Part of a small language model's weights.
Architecture: rotary positions, capped logits.
Each number is 128 + 24 x the weight over the matrix's rms, rounded and kept within 0 to 255. Layers, rows and columns count from 0.

# layer 10 MLP up, 1280x320, rms 0.0876, rows 1103-1127, columns 0-63
[[115  73 144 117 148 145 130 122 115 140 105 155 126 152 144 118 121 132 107 140 123 141 117 124 125 131 122 136 122 100 158 105  85 173 137 130 158 151 150 120 127 120 102 149 139  96 154 109 126 110 124 162 166 101 130 127 117 123 114 156  96 138 126 167]
 [111  89 147 172 157 142 160 111 133 134 105 125 107 143 131 122 138 152 191 141 146 140 148 159 155 162 138 136 130 105 157 110 121 106 122 112 102 149 151 109 129 128 127 135 113 145 126 124 171 135 141 143 123 115 157 139 100 114 165 141 110 116 142 104]
 [100 150 124 104  99 182 128 111 136  91 117  83  87 132 161 124 129 146 195 126 122 119  96 145 107 113 142 122 116  88 156 158 117 167 156 146 143 150 138  99 101  95 118 156 110  90 131 105  99 152 150 164 140  73 151 135 121 163 114 135 152  88 181 112]
 [165 146 167 150 112 146 146 102 144 178 146 130 134 118  82 122  97 139 123 124 129 116 141 149 157 183 123  99 165  99 152 145  77 156 173 119 114 120 108  92 167 140 139 123 106 135 136 135 147 155 131 124 118  97 116 141 144 137 106 169 137 144 130 111]
 [ 99 143  78 122 101  94 114  97 172  85 130 158 137 145  71 126 100 128  84 116 160 115 170  82  99 142  95 114 116 122 133 128 103  84 152 152  99 145 152 160  84 134 122 126 141  91 111 140  85 175 171 137 136 130 146 164 136 114  79 129 108  82 192 106]
 [142 126 131  96 161 127 138 111 154 145 151  99 135 127 125 123 108 127 112 108 142 132 168  93 100 155 135 118 133 109 147 127 126 225  79 148 134 132 140 100  78 100  53 106 150 126 105 170 178 162 161 104 159 128  97 136 151 121 148  99 118  95 155 128]
 [144 146 120 159 118 139 161 153 126 168 100 145 104 167 153 118 105 112 118 113 101  96 106 134 124 139 140 119 154 132 110 130 163 147 168 164 165 120 114  96  86 109 144 142 150  76 141  84 118 120 127 132 119 123 121 173 115 137 111 142 165  96 130 121]
 [132 105 151  92 166 164 150 104 150 118 132 107 181 121 123 110 135 153 132 189 154 160 118 128 121 106 170 114 117 142 141 118 127 135 116 137 121 127 167  82  85 171  88  87 148  73 114 162 136 165 139 104 119  97  94 119 119 115 126 185  89 122 105 163]
 [119 165 129  96  96 138 140 135 142 116 150 137 160 112 133 177 126  98 124 127 171 135 137 114 128 150 146 112 166 119  85 120 120 151 112 121 153 133 113 114 115 146  84  90 139 156  91  93 114 107 150 127 141 169  85 123 113 123 119 122 140 105 128 163]
 [159 129 105 111  93 146 152 146 119 130 146 130 103 135 128 132 148 125 126 104 139 148 115 131 150 146 127 157 122 148 170 136 121 126 183 157 128 137 123 211 137 120 103 117 193  76 133 145 121 134  93 126 133 126 117 119 142 116 112 137 127 155  92 104]
 [149 127 135 148 148 168 125  97 117 117 168 173 106 107 132 121 124 169 107 151 130 165 175 146 136 131 119 109 116  95 148  91  78 178 105 124 169  94 131 124 165 133 144 142 139 141 146 120 123  91 150 103 125  90  61 131 111 114 152 116 148 128 128 148]
 [131 113 119 121 134 167 200 119 163  96  91 134 133 158  91 135 129 139  98 142 163 139 126 145 182 125 115 109 101 109 112 129 112  91 169  74 121 128 129 116 156 128 146 127 160 120  89 142  99 126 165 156  88 100 110 111 164 148 135 163 171 142 148 151]
 [ 93  70 122  87 129 128 160 139 111 106 151 128 104 118 150 106 119 119 132 157 107  92 128  73 147 116 174 102  95 154  98 120 141 170 152 122 162 117 128 124 192 158 104 148 130 145 114 146 127 129 130 128 162 147 137 145 118 135 140 174 150 103  78  63]
 [128 151 120  87 121 161  70 155  92 119 182 168 142 139 120 114 141 140 166 124 138 130 113 126 102 150 130 156  79 141 133  60 135 111 129 162 143 102  94 115 129 162 123 130 157  91 116 161 161 132 113 163  99 168  83 170 112 104 128 147 150 114 121 137]
 [168  76 132 118 131 133  89 132 129 147 142 161 155 147  61 136 100 151 144 126 117 123 154 151 126 115 102 139 154 119 120 151 142 145 136 148 155 142  84 157 132 161  84 126 134 140 144 157  98 118 119 157 140 139 154 109  97 135  95  95 107 151 164 105]
 [147 126 113 108 121 165  98 146 133 145 141  88 169 175 129 111  87 167 143 164 113 127 141 139 124 135 170 132 116 146 116 128 115 139 110  87 118 127 164 119 143 171  79 143 140 149 107 144 109 133  88 165 147  82 101  91  63  67 117 164 138 125 107 114]
 [125 119  79  93  90 172  84 152 102 136 130 130 119 134 151 125 180 169  92 149 108  93 179 115 131 117 129 146 120 116  97 135  84 138 173 112 184 116 102 126 122 165 169 132 161 125 123 162 122 103 152 112 109 104 126 183 108 136 139 152 109 140 186 166]
 [114 126 164 133 131 146 125 112 146 127 115  98 210 109 149 114 126 147 151  92 140 120  89 110 142 130 144 134 114 120 103 186 114  96  90 129 117 143 103 110 141 148 119 137 179 123 149 118 146 120 113 110 107 160 164 131 112 149 152 128 140  84 126 169]
 [157  85 102 152 145 146 115 162 107 116 125 133  98 109 171 117  96 124 159 163 129 134 114 100  92 154 145 150 152 143 183 117 157 134 137 128  88 125 134 116 121 137 131 106 108 128 142 116 155 147 107 122 137 127  97 135 106 126 119 128 148 149 142 126]
 [133 145 117  78  74 126 111 109 105 151 132 141 142 140 142  97 116  87 103 119 145 111 100 122 166 127 107  93  83 145 134 111 111 151 160 126 137 139 129 111 135 100 134 156  91 136 109 159  95 171 127 101 107 117 128 126 125 141 110 134 144  86  93 127]
 [118 150 164 129 143 123 111 115 149 127 116 125 138 118 122 152 126 127 115 174 113 144 125 125  96 118 168  60 158 134 150 160 122  93 147 131 108 121  94 131 139 126 124 139 123 136 180  96 122 118  68 124 166 138 130 113 155 124 133 129 117 118 122 137]
 [107 165 155 140  93 141 121 159 115 115 130 139  77 133 178 141 193 145 106 113  90  92 113 151 158 153 116 143 135  80 165 115 113 116 125 152 111  73 128 138 128 136 138 177 102 154 140 159 191 145 165 105 118 122 115 160 143 113 125 125 106 137 141 106]
 [130  90 134 122 102 136 138 114 135 156 121 125 142 190 134 106 143 152  91 123 113 131 137 111 136 167 123 115  91 112 130 121 132 153 144 163 129 139 150 124 109 144 163 117 147 167 107 145 160 108 120 117 135 157 178 101 115 138 153 128 103 137  58 148]
 [143 137 149 129 125 139 172 123 156 138 135 151 137 145  96 148 104 117 137 146 113 183 124 127 107 143 113 109 116 145 108 141 115  96 124 154 127 106 124 101 115 155  92 178 152 152 110 132 122 124 153 150 134 130 128 124 134 131 101 148 101 121 141  69]
 [130 110 121  76 101 121 120 105 134 110 151 121 135 135  99 151 112 159 145 113 108 101 121 178 134 135 174 122 110 122 163  97 134 109 121 170 118 127 115 154  78 164 149 123  94 108 109 119 148 138 143 115 157 124 136  96 125 140 135 141 128 145 164 159]]
# layer 10 MLP down (transposed), 1280x320, rms 0.0459, rows 1103-1126, columns 0-63
[[132 143 133 140 126  89 130 148 169 171 115 150 158  93 154 139 155 142 121 131 158 152 115 146 150  71 119 140 181 151 133 101 105 179 127 104 105 152  95 109 138 151 165  94  97  81 150 106 100 138 115 144  75 127  82 115 133 101 117 112 142 137 189 114]
 [145 148 118 115 171 121 107 140 104  92  95 102 120 120 156 112 143 100 101 121  90 152 146 133 137 124 147 123 130 125 181 157 118 120 149 125 131 116  92 104 119 119  83 127 164 142 106 127 141 113 183 128 149 123 111 102 145  95 120  86 121 149 113  70]
 [105 117 120 151 142 151 146  96 106 108 128 111 125 124  83 102 176 114 124 142 146 115 135 137 132 142 106 128 161 110 115 109 176 165 140 123 127 147 177  92 126 115 137 143 137 124 114 127 138 174 130 105 109 111 112 130 153  86 151 108 108 156 123 121]
 [120 139 158 138 139 110 108 191 127 105 173 133 161  97  92 167 134 165 123 145 125 119 133 132 131 124 149 149 100 109 114 164 118 128 146 126 115 113 141 110 131 173  79  78 128 108 119 105  90 130 150 117 145 123 158 109 138 146 157 104 135 160 149 116]
 [132 129 107 120 125 162 137 162 130 133 127 167 101  97 152 137 134  96 114 135 122 115  91  93 128 116 159 165  98  90 115 112 189 129 117 127 176 109  80 143 132  93 103 160  93 143 116 127 154 138 165 131 163 110 125  93 120 171 124 114 139 113 146 151]
 [154 124 135 145 112  73 111 132 148 124 101 137 121 120 133 158 158 136  94 120 129 128 144 152 142 122 112 116 129 143 130 152 141 106 140 135 111 144 129 106 100 133 139 102 106 122 132 140 114 103 112 127 116 132  99 114 126 137 127 133  65 105 132 149]
 [134 106 145 141 114 107  93 135 136  95 126 157 146 127 134 158 117 165 116 119 143 159 162 108 131 118 159 150 142 130 134 160 166 106 109  82 103 128 110 116 156 117 140 126 144 182 124 103 149 188 119 131 126 118 120 145 122 135 139 135 111 104 140 139]
 [140  96 139  67 136 109 117 129 134  98 112 150 121 131 139 126 137 119 164  47 173 164 155 132 145  77 138 139 168 107 130 115 155 125 151 122 125 129 166 120 106 157 152 154  83 127 117 102 159 119 125 194 111 104 109 112 139 150  96  94 124 125 126 141]
 [130 111 148 155 141 115 149  93 167 176 119 175 132 151 102 146 145 165  97  99  85 138 166 105 125 150 128 140 155 102 141 106 127 114 149 114 143 113 128 121 102 141 112 180 117 106 132 112 128 155  93  91 101 118 137 133  62  95 147  96 142 130 189 176]
 [111 128 154 181 165 106 124 162 134 193  93 114 135 149  88 117 135 139 134 118 108 118 148 113 109 119 150 127 124 145  87 110 104 167 138  80  91 117 147  71 119 115 149  98 121  88 137 120 121 113  60 120 100 155 111 124  96 120 132 152  73 141 141 122]
 [126 139 117 110 154 124 173 144  95 155 117 157  79 125 111 109 133 133 154 137 168 134 188 133 140 103 108 175 118  91 119 168 120 132 125  80 155 125 131  90 150 163 132 127 115 157 135  95 161  83 153  95 110 114  92 149 171 133  91 171  93  90 126  90]
 [ 99 140 126 140 117 177 133 142 125 126 128 135  99 124 110 150 141 159 129 110 121 160 138  96 130  99 141 111 123 121 130 125 114 149 114 107  86 151 140 131 116 123 133 119 147 167 161 129 167 147 122 118  95 140 127  98 154 146 140 111 120 129 129 141]
 [140 162 139  99 136 141 113 105 100 143 146 110 153 108 165 129 138 139 116 140 157  99 134 132 105 162 138 107 150 118 143  84 137 112 134 130 135 131 139 176  82 132 102 137  96 112 124 147  86 169 114 136 104 120 144 138 154 134 154 139 124 114 104 136]
 [116 139 126  91 115 116  84 126 158  98 148 137 137  73  97 142 113 133 139 116 154 151 137 156 108 172 164 146 158 129 141  71 147  84 119 142 108 151 107 157 155 183 126 138 116 113 165 104 141 116 132 135 134 141  84 131 145 145 106 122 111 121 148 173]
 [118 164 133 140 106 107 132  93 145 132 122 149 128  87 109 130 168 115  98 128 146 111 121 124 154 111 122 119 109 137  94 112 155  82 119  77 134 142 146 114 119 152 143 130 150 137 131 161 176 125 134 121 152 135  92 132 118  98  90 118 121 144 130 159]
 [144 147 166 144  83 119 147 145 100 116 119 130 158 110 105 108 100  69  95 116 166 141 117 126 159 121 158 164 110 164 162 161 126  99  70 122 124 129  82 113 129 122 106 138 154 141 157 167 151 141  86 124 111 106  93 140 106 124  79  93 110 127 142 105]
 [128 166 114 126 100 116 146 174 167 161 127 118 139 158  96 131 133 172 166 103 136 108 117 115 164 139 143 108  85 156 125 132  82 120  87 110 143 127 115 151  86 179 120 128 155 147  87 117  90  84 128 115 147  67 203 122 157 142 151  91  64 143 147 135]
 [ 98 143 119 103 115 130 115  92 130 125 149 118 132  49  80 121  61  83 124 154 152 133  99 161 154 134 145  91 172 120 145 123 130 114 122  98 109  90 100 118 103 146 119 147  86 167 103 120 152 158 117 146 174 146 130 140 112 104 130 133 190 131 110 149]
 [143 140 109 123 136 123 114 111 163 143 137 140 163 106 146  81 134 138 146 115 116  97 128 145 136 126 120 106 148  65 105 175 124  96 151 165 157 137 116 137  92 134 138 110 141 154 153 136 137 132 137 163 111 145  94 144 159 111 143 135 127  77 148  92]
 [123 119 111 102 169 141 112 161 163 139 121 127  94 107  94 166 117 146 153 113 161 147 121 119 138 129 134 118 108 110 125 150 149 142 149 152 143 146 124 123 129 107 110  72 128 116 150 123 125 107 147 127 128 182 114 102 123 130 106 110 121 137 180  96]
 [129 158 120 127 136 153 132 135 118  93 141 157 131 123 106 132 121  99  97 133 129 142 168 133 145 108 111 113 122 134 148 102 105 125 122 197 156 105 134 121 109 141 140 150 158 133 136 114 146 115 111 125 100 137 109 114 123 161 128 135 122 116 143 151]
 [115 136 114 163 138 128 125 122 158 156 141  80 129 133 117 132 112 116 125 126 175 130 161 196 134 160 127 145 149 110 108 112 127 143 143 144 125 119 143  52 143 151 131 108 149 154 114 166  91 177 104 104 104  83 126 140 102 171 105 121 141 132 136 151]
 [116 131 110 165 117 126 139 154 127 125 115  78 131  96 140 123  80 124 133 152 126 168 110 149 105 148 136 118 148 137 123 139 148  86 109 139 102 123  96  88 147 153 141 118 142 116  69 131 136 109 135  66 139 103  97 118 149 128 107 143 171 137 148 107]
 [124 134 117 116 110 137 126 116 174 123 160 104 140 146 114  93 157 113 106 114 110 168 101 118 134 142  52 127 131 108 148 155 128 135  95 151 112 120 175 119 109 143 151  92 126 134 115 103 124 140 161 168 135 114 156 112 118 134 122 109  94 176 168  93]]